{"d_mlp": 448, "init_std_o": 0.00272, "init_std_up": 0.0154, "lr": 0.00796, "beta1": 0.95, "decay_fraction": 1.0, "decay_shape": "linear", "doc_mask": true, "dataset": "wikipedia_en"}
Each number is 128 + 24 x the weight over its row's rms, rounded and kept within 0 to 255. Layers, rows and columns count from 0. Numbers have three digits each. The size before them is the row's rms in percent of the matrix's.

# up: layer 7 MLP up, 448x128, rms 0.214, rows 240-292, columns 0-127
# down: layer 7 MLP down (transposed), 448x128, rms 0.203, rows 240-291, columns 0-127
up240 098:134159125111117086109102114114151130116155159097163169150147165135167127115127132123136167118130158125126143085166097111166125094182128143140135094124104155152092129116129128096148122112121123152137137139126103184169146135101132100116140066138163125096127128139140142103109149109118093111141091132121149103103146131118181169147110107135129161144154094100115124161103074143170109108131
down240 101:136110140107105129130114132182159138157105112125095132149117126112123150161144088119154108140156115126078146134156134108126135181077105114115137164143162164105131123167111113098091133134127093079121122125165159147137138116126138156167160134160075121151163106161131114114115132130143130170141124104154104099137128128120173084149108173098143069129145154124136122126083117137096130120105
up241 081:129136152111114138116114124096152113142096116125072100149119117126112158130136129122151136123117128122124155109134113113148075111161091120122100151159125161116121158103144148111107103125101059126109137119112162121132129138132120155129111143105168100167122158099140113148107137127089147131127088122147160200125139136161102132110156096110187142088141104108107158153089137084125088077153
down241 095:174132069150162153110148119112106107108104106156130140112085135089105109116102154083144137124086106152095166104140157154131107122118089135116119126164065110182137169133142141139125165136145131144121133158081135149125143127116169147157143119106147126125111134124165144121126153123133153148147143151112137159111117153121139161118146122129131106124090095126136150129113178087134060147124
up242 122:132108134151118140145114107147148143160146119085084135111117124119120154130096143178106136100150154122115139154124079135166159114123154133145119097148094089113088150153113149132170142128147126139114121120115133125131122112164067101122120133125089145122133164135157112146191166099135128136100101120166154104163154150138088093171105138121134134098145103083122121175159151101112157159150
down242 113:152108110138125174151151127118157128151139096110125177109126153132123151134091123170095088150092114116093171175101121126121112073094136092145118119099163142126116084110095142161164157106123113115100159150128120136131106120107120135088118124157105167126145160134134094140171093121149129127135084111134124126116139138118124069100093139154133103103122139137100130177128111121081151145112
up243 108:132156131140157181114140107118123129143077160118125118146110140073105139148108121150126139121129144107124118142117144141130070121092138101092114160128126102163132192128106127122180099117157148136149121068117100140081084123098128146158134147112111173134156141106124147119128114109144180120084133128108127122166091158117112100140155134159151153140155118112135063112130113118112109128118
down243 103:137118123146123141102079114143136138116111116177121157155105156125128120148129120108138163180115118156145103145136088114102123138130112097135134141117128155143118055113128117159122153098073152124157153119105127120132106098159137116125141116145185132158145089087102132143128128120122084070088099147102129130137115120140121162131130095170133139154128135128101090168115115120183163174140
up244 097:125107094148132145156127116118140130150130132145147138076159143119118155114133164169117046127138121145097109108144176111119168143127119124117181126143120115106147088144129122130119141101099105130132121084103155092131152132126124121167130108097165144105094175119095122151137146146091150169080154109102132168128178128122138131149091164166117136114133163166143136160107129111128126115105
down244 107:177067121137129099112137125131126149094096107179137110152122084091136149091104135142122139101098111158135179187146132098147118109148104119122119136180120101160148135116114083092099114120109147133123142136125131161142093157169125091099078133131100148122096141114150111163100142138115122134153122095141107117096117144132134135123141116127114134083110162106137159108076137106107126152105
up245 095:110139120126110162136146170117081136118093121130166083147170108123141103150118083114110134140142119144091120159111121185102144120124104150167154118181157126106180152174131134166166116111144130147153085133125138134144165140088168133148112115130112117137091119125143134133112144158113132117131099125095104111163118150163114147099083152127142114121128093087110078103121133137134122171121
down245 095:172139105174159123144120149145148129110131112094108117127089148104201138115115142121113088120152157084136096113134164128124116146149096148129101105137112141147117181076173147095136155133139123135150147124140158140128157131099146105137076144104125142128136083149068117133077123134127142110117112074136139126120117146116140102134128151120162131152141158138091118110088177143140100124120
up246 099:140128122138126137138083080145142151144147100112128122093130139074135101148092150141144145145160129148148125111099121160129149118078086090164115147177122122152142149134163092093125095132120104155147079133133132124151142132104128166118116125153112111105100151061144102137079175146110130133110133142129172128116124139102165110108147154114098136115149157140108115141146133167094164089151
down246 094:184084142147152148124138103128127131143151139112160093100133104140112123133076164156121106137141080107118111139134144132150140096113152177167127128087129189130124135118134136142081112103132098111126168132127102125139143105171119144096135172096160087150106116147123122143153134127103146146178108169114130164142151093137120126130114133141145170134125146160176129153124119157161136170097
up247 107:150143120099127142152151142099113129140099099092148148111122112100148069100140129149147147090137106167096131128134078142101148140158141119124135105112119106148163127173160144132113125153111185160172141126118135109105137124111105123158133087122141145101090139139136118156114134123079165149127103150115137118135101170119165130147136168174173140126167106072106096114141128102091144100124
down247 112:180135128121111119099123145129106132136137155127129122115145134132146131090096146099163102134177130161143127080154141106142084145114146153137072101151148163142147111112084171123132145180146115098139119133102140145119159132094113127109113065097116097111163136168111161134150174114129089133128132098116150113134108124139156107138127086161152127124126148144088157178119110079114122115119
up248 091:094127104081085127066097184133188108136149121108111100143134142119118174118185131142139158125136115065114135097121102133113151124167154135151121119098121141113108111176125103096104150122113131166107157081126126110162145101124115140099159114114134158122139124119157113090114121131108139148102105135113118118112138133111148141102128112119163167153117107108123169125077115115133119138163
down248 091:148181100121136136128125136143136159133142089148100149111150115099118133142102095131091150150135131145140149133155093120133066146138112144152127141165120127157105115158144126123069159076092137159134164106125137116136140159110107127083127160111118150147124173096099164113136143101106100153123129139143139139126089165123072149069095149125151099109148126125105126070116118136138117162144
up249 090:088164122153144150092162120137123131102118111105106134139117160137122083146146141136112118155120122163110144155095120095106113135153162105100118142153113110147103130152121137139147121134129074102118143116074149156076113121121128130113131090049109103120140103082141099167132144136163134149093144089133130116099112101132116106138145091133157132110155165155166088129155130174114111096103
down249 092:128106065118111107086128148133184083134089119122120138146153118139171127128112099140154115129138131140136118113135168078121120107104133169106107099119148094121168079115095138139136152140072142110136103144132140146142099115144133108126085114129082123121086168126130134128129120129113118142087130126101083156169146157128137147114109078122113102113126107103095114151094088148159174131134
up250 093:120167098107102091094120107112116134129148116108113162122115125151133137100131084112130147141135157102134155129145134128153159136165118127107110118099171146163135112158149114155187143053079145095140144126119170150128083124108099150118136112159142134142137114149133086130100167155121149115099159127126129142112118149089085165179125128146125074157132124112156127141098127150126112091110
down250 104:166095135133086163148129150142146160138144144109110141142097136148126151118158154142107149140092156079141169149113092120135150153117153153091115084128093143135160147098135122114106128115111130111082125119186166108138100122143126150118132104170128113148097136086109138134141096089138176148166134133158141093126110144092158140135156137085174142165157175140131112131132104122106106130122
up251 102:113089124062083112110163152110093118120151124147159093134109121151144131136119135143121126124137121129147123107119128162185092136126143080136150123119177120126157164159148092144122090101105144165128106116120161147131127140091097099128119152144095155139083130140120147173166104127132142160098164129127132139130139127127159132151118090170124087140117140177109095122116162156152119142079
down251 097:080092092141090135165109108137099149205143154127147134122146096122094134119116097096103125146122122126135127147111115110099169128115125126106153120123123102129149116139126146154114128156081122141125110096143182145113154121189162126127130124155148139122093151122169119087090170169118161108163132154158147119143086143111093134123113123135137105117131147079109136157141121121136082165114
up252 102:116171138169142107163134138101082145125162165104134101167124128115116076125094091151130146121128162131106127063105097093112142156156137116150138110133155128090106134147102130122120102135137148141159159169086135153141172124089103134160117120155119139122117114141123118115131141129140128101069144174118088153141147174118101107145140132144170130148100138106140102126145136124160168099101
down252 112:137147176118140140114140085139113137151119133108114123126124142165140156094125153099162133106142109117136150127093154106156130122125095160102127116136144139137121122097132093096171128129111142101106090109103188134158121145093118109164138170168172119131155130128134118122113096115091132158182100067151112118145123124166111136120156144134118099136158108135125104176138144175125080086094
up253 114:075143134119137110112149106147161112103109154117070075153134141146153097128143164141127128139173115082147116149093106158160145157129129164119125151152140115080119114143182176151112089095143132139116160101139146104108151099109116117122150116113087155095122118136116141155104124103126099098083096120137107148149137135133153112141118140101116131138095130146132111147115116169148175173103
down253 099:170086124108158140131108116155093149121109162131135136120122164105129150115085171124108112154113117166131121132181128126127128127122118094157086145127108129125163143094076138095136145134152124148110100135154127135139132168158119104114140090099128101093108124162119144143123132091146103113111180086117163148161147149112129102119130117122116109147100123105101163111176123065125109156069
up254 114:118094124152108121146122139127111125153144119101124157122136129060163103141118088150120117120154104148094106117111116154119176145139160172161124153146087091112105114134112127154122116164140162127113089138110138150136195124145122069132066144126100162147105125153127130130115167172155174112134118180120114123132108152145155096147185122112127121142149117128128109106156124132112105114132
down254 103:145092145149122185148142114156138105088118141129143099131105128122129125140157101101124144139135137097160131161131080103158129117096113153096129109107107099098100160118161155134124078105091068077172120152160125113118116103161123162170133117097099139094128122102155139138092153166129100132132144141105100151105142163139123156158152127093122109121145137147151161126166115160122158112137
up255 091:104146137080108108131115152135111134153185102123070146124115111113101132137097107162149118139177156123133095100125113120110161116144159107132113110135107114144107131096182148145157119140129142169166126132122181149129127116155155157180121093120130161145147155132131123116152117118113116153162118149156076119128111147099141110159112126119128165084128108119154151112171184130155109107162
down255 098:143137116158124114141147107122093111087112174129114126166156115141165160112127127128123076121160113145113126103127164145158143144175157140090073127107157168101140104121155147113152158094165131125115142157105139109098197156189156136117150147107116172119136111156093153132162116105133139111149133138090102084131112131091122145138147129109116134131145113127139106118170115151135153104125
up256 099:100121110119114088138122125124165149096125154117168131106129081139120170125145109128126134135125161134109144100141111084120084136178142162125126163115170149131122110176097149123143140131142122182134110090133118065075120097141103138104146102137114102132104094086086118108097116133165128107130137127141153099152163137117118124120160129147088105113128107130165099143166154139158106166114
down256 087:102161131143151144118110151106155145137154127174111108146133138096128118160165134120127124115162112157146150137150127160142157142126118133156112182173098118125131150138104118141111086115109134089121116118143121150150131115111146138170143162107144111103169148149146162160154130134155076173106134163156148149125090153107106154144128150106126106140124104128181139120115051108101135101183
up257 104:136124135152131133127086112078091146126143084113106125105129141153111095169150162156156126093125104124158131126148071124083075146101145125153154138161119151101134134122137106126128151131156081122140095118117138116127116116160114148130121105117074107111158162147107126125089091102123132193107112146099082160109163140140108121125187130113155109116141143130094138124168120145119119149154
down257 094:089142137156099158133076101147133116102150162153179175103106103153141109133126093115123158165159137138147094157079116127197147132116135119105117086092164132091133142109150149139120125105106119085155149118109085128145143078119130159133157142128156143139162155125141141133162118123111116105125108107144140118099145113138157143153111137118126165095140168152139129117129120095143181143124
up258 084:120147113112151135131151158119105127106131088068122101107142136110072133114145141089142121163099144123177161077089155147126139153130140165135073155168106128152190170110111084121121114150122131139126128139108126121130128091128141145152155138167098144119161138117135145159145159111139123123124137121120165111146107133142137125162130163121168126097162099139126130097100089149149139074123
down258 083:155156173138141135173117099120133138122128101112127110085147144139182134133137140105113119124182143111099122155139109126122123123132097159183115125135105142148114139095116168137119090181153114138186169124136120155134146130157097125122132180099148096129101133160145150144131117095130115125131167152145081143148091115119069132117149126102128122192091123122144159137121088110140135135115
up259 106:126146114136129119109105131146116128099129137166137107098126145115155148132122107107178144148091129107124126125172151146114128116134154085132106125119145140093102070146120153097141160145107136182118142116143133145134128140096072097116153111079142121159142096132111150107137151105147135167119121096130122126116131116120152160204178179149091098107109137159127165118109148153084154098119
down259 107:185136118123105136124134161111110096100110141089155133157147121091090112164101133151106127154122126149121107124125086171161113138115134098112139141100120154074117148088150134196092098146144149123146128122135139168091109117176127130126119132154118152136081159139147103125098155124117122141116107091119179146128132109130140151171124093106132148152157113144161145143158091145107124086112
up260 093:185138151158114160111118122117133169099114144114165103154135110133136128080125110088106157121080125162099107071140131149128071124133125117136164111147118139119167061108120081113148106125134153146108115132125156099122154139130111115158128101130123141111142110141112126126141105109124127170166129133125151124107141107084119121086181198126104127173124095131125112144147125152106112125146
down260 103:137105084156109131151086053075128096136108124111112112127113150136143153112102143130124119137108132126134114125136105134160166098143148107102076130148149121087107171142113129171096142127168112141150132150097105118082108155082108144106105167129128102114163100138123110134161139103112117097168115104117122151127094132110154111135137081117137116132185141152128164102129121104092141135149
up261 066:143145116137113128101140151141133140132165151157129145144143102068140103118089105102134116144130125122099128096145134151118118143115153132140090137139099114118097153154124074135143102162127166083140163124117157168155105150110093161138166081155122146143143157105129111180087119130128139118092124139142115153151155147146109169085108129121128078147150162097148122121071118094151149104158
down261 095:166146123139134125114158115091167136150142115135141120131142100132106101105066127110171115130142098126108145159143123166144113133115156180166141137099116110115172141104125107098138112121165169077152137147078116137102113145107100122109139082094104093134128113106129090164127147107133146158162159160123089172146152118133117161129114145094161098124144158091150110111098116156118141116126
up262 095:149164143106119140114115114136137144107145115142091112142144126134129164111121109092120098122113093122160142167151150097097124138125091165120075144109109170170134151135178125150128156150176152136102139122124114128119123140107150136144145165139081159134124144143154166114108110143135175131127161130097119108119093097132161143118164129144138162125126122057110103169127114175117113162072
down262 109:144129102152071123131139158117116124150120158131139147110144141081122164124107122115133156117122117125129160119100105126132144129178116174100179129085171158170119164111150124127149194124140104160079142147138110153157127107121086114167118116154129112144098109158091143116121110106171097126087103117070147114126145141124159137145103129153128164120135131130099111100107113144150148143096
up263 097:167118092132107108130104122120125120106105113144113129129114111086073101099146118099190148142113093105122136155181134103071173125091161120113119116102147139147132147181143156119120148174130129095149128123123137119180122124132133140117064152158108094126144141163106161117083150149126138155126129162102091151126125127104149139152123140145093130103107120145167107123141149132113094120146
down263 102:123120153151091161111127102157113110083136112116153141131148154165152121120171140080114175158127081120172135100137129090116130135096114103069145149101108096124122142131118151134098132172120124117118115090108131108150076125143126143140126151154115125145112167159141173157128177104111174084091146152140152155107122125108107133099142143088126115108152115126173140130123126129168116147133
up264 103:095098124122152192101143165092131141128100113128140102127162110159140131101138150096109150158103113102132103110172149125089080130157120117096149183129133163147136128148112095094122141139116124127140088121128116081110151112133115134090093118155128127165112127155122098132125144168135131159125128108096163103112163137127079147134155139148116119152158177183124105128094164138125116153111
down264 101:098128123157137098085157117128107087128080130144110114132166143129159128116108108108113136101153101151131168098148147119130108110138143138118118128144144167146119105149147157115144153135088114121097097145109158165161168139113154132133109093112111106117115134115130124107164168147162185101104064149128138140098108145113140133126104122183137080168133104146090151139158114074113144100137
up265 100:119149127139121130126134121126122153111108146117143176130063134118139128149120100130126165103150118161101112102158110121123116147127155110161159130112076112156119097135127150133117136097119145143137148103083121138126100098149144123139125171148078115151096101136120101119066115141117099128135119115144132154176090115103175129148125069166104135128099145125084145149155170171146088147086
down265 107:089132111135172139142130114149130109145140120147143115091127102133056131092133180127116117136106133092117106149150134150065110115142090160111134185141116177170140106157140106157117127134132145133144128151091120105116111118128162121094101088096069105113116135132126158145117093155110135119122155131148110160115120132167105137117161094115105122126148166137154130077158151109103132142146
up266 097:116114113124135136123087100158144167114106130164099154143113130089139130154146115137149136128151135148148118126142144110171141128131134127095154135106164125149109121165108138116143146102064110160111134107097092115118150158093129130152096150127102079110170114144110099066135114105152144126083157165073092182133141128110171128124111158118133124147089159136160147130090155141134152107128
down266 109:112130133098158111106095124091101136109143129084113107085140143103158129138138143142109108129111160164115095184105144120143124092193153136132153136128140116115115121099141114128114100131099115165104148106153135128124123156131187108119171157122149107133110124152093113190107120126143108089107160121149140140111118122108126103188118114164123166162134162101069130137163108117108138111120
up267 093:082130148137124109111123136120072100156178097116119148079143139097108093118174128132167151138098091142099148140103111134119101148100112116143101121111070134107135148124099161123121106092129120166126089114195129146181140145118154122134124096157137129138118148124121141140126151134117162152136110122147149188112138100112136126123161089109154140107167083154108144164146150144130124127127
down267 092:119144179094142109109143103133129147115109149106100139168075134141127189111113133132123123084135171131166118102133113163131147183082113134143088111146129104092106112171126104122098102103144147151113131096125156098106130152104125153104127151111156154109128122125130127106187110144115133121147188116135101129097106149105141145134108122150191100138108143138145168161122130096118124118106
up268 100:099137107168116126153157127114128085087117107137146108120106127154120112162139139128109110137137154145161104142103090149114095117143107169135139080156126064147102199101123102122098171101177141134125112124102177138137097179135098109141101104148110092097142136139125142096155136148114133123124123149117151122127149111113094085143122161149074128126143088140149142160106126115146128124127
down268 091:137144157106131163121115126149094121177124143108133084132101126093133110168146108105132154077125097064097126127173150154192081136146106151142144117096105141116125130130122198140102117128132101105114110172124128078125162139084135151146121131139120161126118099142109114128126104116134130120074132101120126128136103165148122166161113132116115137139129117147118140109121123106068147094127
up269 091:148129123142106177132137161112107097118136150076114104124126127089129095111143150098106174144149119116145142166121162173134143148170114132161106148080131120111080163114098117125101134118146104141146093117089115085168153102126144147156155122144145081168164129145124138089118126089109106104116127120124130097137161153145074134144130150098103126171117132087141094128145135138144131145148
down269 089:113145127156127108153109095101083138130147106206117124112091151150114152123092127115137084090134151136168084094149159104138109142123111116096129105146155110143124129149110143118108126083133127145115134121149127156136123124181095081117129132055106114114107135148101125139149116117111151129145153141102089166136086118143169112093131124161152141138092143184101135119134147104149134140133
up270 090:188134125104092116132119124132139133126102099110096169141108091140174114124088089125119115163135149120151092124111198125151134125141164125112105173110135162146111128143142132142116107109126161159120117116075143131140099122119103152142123118143165126156152114112152128127130134163131149106105121180172106119126109138118143107171088112134072150118129142114094101073133097078145115115131
down270 104:135120122150115156127085141099084110142141088091160119110094110157086123152120104141123139118145096121144104141159125115087147136151123130118159109109168088119148122132113119145133105125200106129139126145109103159153149159128093104124090136122154090145129085086126078123177172107139119167133136123118089095148105116089116115154111098121143116071134116120120166138116150127137112135095
up271 098:173136147124114122138090138138157127135163103114124157153172096123200150144113165133144100155161124114125109138106121154110124091136136134148154118122149188077091107176130125144137120121086151140109150099095165104130115113143119167148115106068124110096117078114157112140128144160135128125157143138115153142090145138156152106163089138129136105131101117143100141097127118097150117121119
down271 098:165123111175147129116126105124156139113083118129115149124127117109140134118156115109090151109119116099149158151134074146096135141143138093092115128147137069176120103166111100131077139154163172146152108128141133114157153112146098119131144136132141129153154102145139125128119134112152142123169091134137088126075146176138064136098120143161145120166119161158116102116101138132103166120154
up272 110:123095138120164126066111109157102105123126129125128106172114139142123111133170119104115104164146137144161114121129183163125136135121123151140153099135101139090164146144148146117130110127151135117113108090099078119148132156106170090131097090116119124182153160101144108151131110119172155161094097130151148164159126136154148139127144118129088063152114093142121144154125114172135142124117
down272 105:128139129127117138141148097107147143157116156150127140083165123109144141139121152110117140135140127128159117120113105144128119134113171120116166112117129088097098069101110097164102176176153177123114104119183099159109123099109143101122142157118141127120085146164108186137129098143096120137151129108143156115112082129112105152114139105150197141126157120157109112104114126089102142115154
up273 098:166138123115088152103103155131127123106157148082123153116155138107161102151111131125142122134157108129127087122096127151196156166143169117139097118099103092140118107147130150146140086104103120117118098104103140128135087136113150112133106096129105131120119124124170115102109143103133143115094151147123147157155117140111161100117157136181125064149115138170131085120110120083170127133083
down273 100:179153119102138138119178153133162130135129139104114138126152142126126166117155141082091095147106110090114149155152074142086145159128118118130098103140109131175131131123141103132135105102127153103114114141102130152131125130120114146139165090140130189136159136159095128187133120142159125125129096074153090136059128142163115129098156147152137115120121110119139157129135165141132141083141
up274 094:127172107102126116117179099106150087168125162120119111123131138139165106128105137094118068127107159112134131084170072131116139109166107107118117143127132114121127165156143135153144125137140098106129120132143131163088103099120159086137143121075146153162125121141138091130120129133173142157100127155136112186137112140090162144098142132120096143144102138088096104097136126135134118113081
down274 093:176101122134124151096130162145128143137131066134142149096127128125111115132159091126119156166155160165130146142120188097124116106161142138125131111100108129152135115087134146073157130088128137149098147081137166118085127128131145141137118191168115139117116097143156129151139124138141144103164120146128141115145126123133138115147158141138073126146107156130199145138104160101158136128099
up275 102:153107112158117105120087132091167140152076162152096111153139138101129117144153149139138136130129134094122165135100122139132105137091129112131140155169094139126111143123118137161191126110118120139134101111107122124157131123098150137131135121121155104173084205090106120109100118139128141126116121157151104114120090107170105097167093129156135151089175171117123137110164137153141143117164
down275 104:129127140088133121066151142121128145144063090120091128097090129128093120159125116126147102094148106178148107110167138142140146135140164156125094127116128152121130102150081108097143094099109151162101150137126101097127111168104159120114130144170139100142158145094104137168110077138177140128150129120130150126129120129148146118145146147126107149188157129113160142121118137103135157155101
up276 094:120129101119132132136125134146111128138110130103144176124155157090098148171215075137107130123093109153162148096096120154110066108157119157084156103117144139083170110138135133122115130133106126110121158117136144105132122161102138102172092125133113097152146117181135120156167122110153125123160108144086153134156133142109136091148088134124148147154116124147121131131146108104146144129124
down276 099:123180134200144129112086097098105142087179104179154128144117107157102110116129126128088129139155168116120089116132131111172141092149103161138144114136109130150109149149106081088109138112125081119122136148137123147146111126179106168109113110102123091128098113107109183106119121123092141092145135160145118136130136115131118146168115116118144143112118131155143114120095100109147121161124
up277 096:092133117130129147121151110144116121184128119102146142111163123098167123110065136111129150142097137116101108136142103127167187133142137137144095160159119139120155095137111090132145126118129095131134123126117165103117141118104102121155115137070076165159120119175190182167167157150160125126110139091146108116123145108147116085124128125110110121136109115119127141107133136138122177091138
down277 099:077098133178151137124125126093176131138141123130175103118114181149122152143142112081118151142107120111104109144128146110128121135116151141111135089136140119177103132119139149149128196135132144135120146128127148105094106109156100125133113119156095114161134079116124171141142150114085142151161129125127136139152126088160111125092114113125141134142107130124068060108132158150101176105147
up278 097:096118119133124152141122119161171094118125118160106142125147117128065131130115093126114135126174140126099136127137141133169132086122096144083117092135148123152165144177142137124127134085155157160133137148131143091153114124160149082113155105195169131158158148145138106102129161140090138157132101154088068123105130118104141139122103141111098132140173117123132099140136157121116164144118
down278 096:161084160095110112143126100107136112111160115126164092139171111116115152133139098124157125156159111154093112137154127128120110147120125102182114145083126125140110149093098139136117120136112139143131193125131124117074148134174092119123179095078148149116108108086111090135101069152166139139131164164133127112149140109132129125110117109118113119099113142105124126094163096114098126151141
up279 103:189104172125131122172104110113146139114114148108159152123141142107141161089127092143112100092140133135125163120154121141170095140086123174138144165083110110114145113177167150094107113092157130196124090114151132107139099141127109118113131120134122160121146112137131145107108115149136172129154152103171120125147112167137115127180127115118097134147165153140162108111113145111148140148125
down279 096:138149147138122132117147152125114150116151137172122102170163129121156116181182143120171158127147132125145137127108141144113173144169139153141093074123114137109110133136106136130169145134126144087150132107148088143163138115128112171154134138138131097141082147082120114191134133124153123111124151157156181167171078168110153145111112112125137121106150117108151150128133087122136102135129
up280 098:144103117086106094119121095145088163133141103119164157114168151118135097133095145131181130158095086116093117134120129083153177165110101094126123113126160182154144096143128133116160114141125128106103135155127129137101125138115097144132117145145099184105154119151146121110100118149152137145093099123135165180154120156147109117112112105147162138106122112109155122127127156138131099105071
down280 094:104108126172116139081142136151148145151134146122106104137150140142143142128125126107132120155094141080133129137133121103131092052125134128086077132100140092101139177123144130120085154106088118093142143077114093159089087097118094104154144127124152112121115183108124129105119122160156120109144108131177113147126132113156112134166133159113158095141124092157107137137158116108118150112119
up281 106:154159097115173111140078152117133148145156089062114114141124080129160097140092135166115137116137081107124114134124138108159138135143116107167136125102173127120116116140109134129148122118141119139120116167136125133156089110089118138117114128102135134163142133117164108146116191168170129153127144148147198110146139109091103118188141128127097120112149117101150126156143117111143095125103
down281 099:101112122165106109163099129120108149125139138083113111105122115107138123150128149129116067147137098127133127088085140114118104110115173106109128093178120138094147146078114163151118155106148128184125177131137113126154132135104076101094109136122126145139095126106145104092111102141145086123152127114103124127125159156166124167117168118152112127075149128119127162103115140147135184141143
up282 108:143120115129125136147118095086111107101149136126145116127128107141101126084134153112158083096125108109128134116140112126139166200143131122111138129207149138110115128158153113153124133060111142124113146148128131136134119181099122122151144098173101110116107161126126146085162138143117097135159080125114128103136107154156120150152167131117143076136140129109163130138155095082165120150116
down282 095:133128149103116082131110161119139159123110130132150114105100130099164171173130153151119114120104128131184133141107121112103123131150134142096132138112129101125135112120063169095131146135126124104080121159138180120088101159139168175135136089136113093082151112139135135146150093098143068097093129121147107111158121115121121131100138122158127113065099122129119117134126132122163119134086
up283 110:115152129127128146152126110140134141104142112102143110121146154166134092098110179100112124118169121124125117135148116095124122142181126138104094113101129138110148135154137142128105150143147137142119142134134157127165119122141127062120118115145145124185076168127109094152120154098142094182102111116115145139188111120156147114134158085164133103106154092109117133181178117113144098158092
down283 093:128111135143141121142125125130083128141134095130095138096100125084177164156135138162123129124113106106110109133110150111129141100112101082145167153153134131093101178079187161119125161105146161113127140119108100121163119120131127142113164134155164149127139125138128138159131120100119166082146082112142103107140121126126126086126122146165115173177109160133144128132116154076182127144112
up284 100:154129124085103123167136150083140127143128122141110113143145078178135135127122116106124082121160116085146125163117111143101138143130111112175156159145122110123116114110116125125148102095143098115111090144165162082083115087122148092137129126108119122148157140199087131131123132126112138205119138145131118110130109105171108137143136120079120131174104160129174133130127140138109139147135
down284 105:159128099119113123143136135137124090102143159063143146075122108117167102132116130163120146129084133143113144126126110115150092148140160132103124148160105088115139111137131136120132138135143149093170166087154151099132137130082119121071137177112140142119154119125139120127099120128080082134105103141085116120098162166123112138109100155119147130134125073147099114115069114157124107099126
up285 108:125168098124120100131102130130138107117162110143116124046210080116105158106150143140135122150143132134119120120121154104164144118136113127183119139127140116145079109150149196132137149131143149114111112134136104138126107135122117098133139157163163140131155169126087132151090145151085137161116102128115099114118146172119109127160094145105112116123133097121169139120122166117153111142143
down285 097:140107075106161150123176152131114143123101145114141163157142136089118151115127102150138125125125127113125159088171078140129172157140129186130139095118148128147126106121136159158132115098124088156131111162112119139104124102134153135202121141118097133077145097146115103118176094122133110118117128115123123116180106122156129160105120108168138116115139085145143100142166101134104146134094
up286 090:139122079143135113140164131076097118097134153125112063130135151185102139156171118132119124145102132136141118101120121119157119112126171171161175130132132135096112101157148138185128139154157106106137122127116111172164119152123106112088125124123127144112126159121118119106130131161111109101149137134134080093108092135122130109139128174106151156148097083121170111127136130167116169168123
down286 095:075157139123172121122150143139130163157094134125128080116079099112112172147148136144140131089134133104103107116099144094115173113143121142110152114115136138133145075120114105129086125100148128087115137118141177120114136100133145085115149086161115131120094146128115138118104087106142130132140113164171150161148145112136115123125134133100082091160129154111121161113114148122079071135160
up287 095:192140123113112139186117115169187129123113160129100079146182125128122096139098158136149125132117118107105118112111150102146126125134097111149134138089114100117125132122174130126074165097121127158064114115139113153109181145125144112140159112122189125157127151114101096114141122158157130142123115159122131116090158102122138104149118124118098099098139123118129095119149137167132127119113
down287 098:154110117161069125119123087160161142101138141139134167088100137151113140146124145170089158130133129149134150140100097087207101090134105142118083093141129145124115112120118104134148156107115113129121131122099118169141146122106115101175136138141093136100100152151156099156132101095100131148162129117110123136133127135162127106114115079132140130119122153126111068157118083121101102127118
up288 109:156112106147102133091098135131107119119140161127102103087094131119102130099147140111123088102132155162136144115117077116138097110174127117182191136110124131115121116128125089131135119087127117129151112147144141113171149126108136144165068088138109108124166155094116145123140107122091157154143094112159144130102109130160116169173114109157137119094170148113130148120132126114140182137158
down288 093:127155136150095104127176143117126159123114116137147139136147104131155096127151095137127121121163124133108171151102165132127101113116114137082096135133166129138150158140108107127146126108122133097074146082095089132198121129157146138178117103126137133144091102138124191096102144120159171135136131140141172130160162113142125096153112133102145144150144170117144161111166118118152146168128
up289 099:132089150119147090079126132117135126184124122158121139081137106153152162096112182133175111091154102123127120147117134128140134139166137133103115103132158135109131080153177138114179112142148119120116123133122144091131093152119118126100124130129158127133148141118112109140156159147086167166110134151093131107109130159137152128127144150131139164112138178121142163119064124142084110144083
down289 100:123157143135139155141119131144136149123164071119128153179112124135097163114133124145114147116108076094102152162099123158113087115121117084129125141089094122127111154095133129149126128107131132098130082139117124164129083105161127174174124133117164162128110149136085122172097163131123090154088122111118144094099119120134184098121152156128136114128092143140132142155126105177106113133129
up290 106:157122128087180138155160166138068119123166125107166116125145129149128102115103144082140135135095108135109133147141150124107114144137124131148172124137096136117136146109136151080145132122138171143102162119130119131086156110095110098148160118119108106064125144136146107137127144080105139168085090110102144147160148119134134122136106121123131100155094118130159116136103157177086156106167
down290 112:122133112114111107157129159114118087140151177122096104120119088152130141107122152085162150137096102174134112128098119129129165110178175115182124124118138111126137111093159160150129165121109122121105123096125142145145108141125137155191118114130119148155129133126128128142086141148112107133128134163115106149144155101139162115116113135109146091106136069091164124159072132136145086152082
up291 100:138145140158102162149118094147126125130094114147100127114143129126137106120094145092173104172115182104089127142114147142124115139156082158088127082156098150117137133139142137135157079097117131093131135160133132100119126142132150136122109150129112133108142154142131099120155118174131138163127142143127130113120135187142100102117143089162099150149099167061122126113083164163114109165116
down291 097:147107142108157126070134188131128122171133137145130165178165130128099148135170132139099136126137121161098135138128106133152127140137172137145133179091138148134091127073120141122149101142109097066127118160150139147092150164102144146118140143145166125108091137078114144121130127112142126114079127117105128139128101136160143164097141119154173135164129136154126088153104119117124092112137
up292 094:119138126135131163124139108124149114110159091109120156120153119173130149067118130138160051147118099117114118110125185102065081149155102146112105120183095122111133130127123150149176117118125147100117124145129150144119154138166126175143163146094147132123124115123071124125149120125102131136150138154124147155151151125106132115163157158121152113123113070104107127098142136130141146105110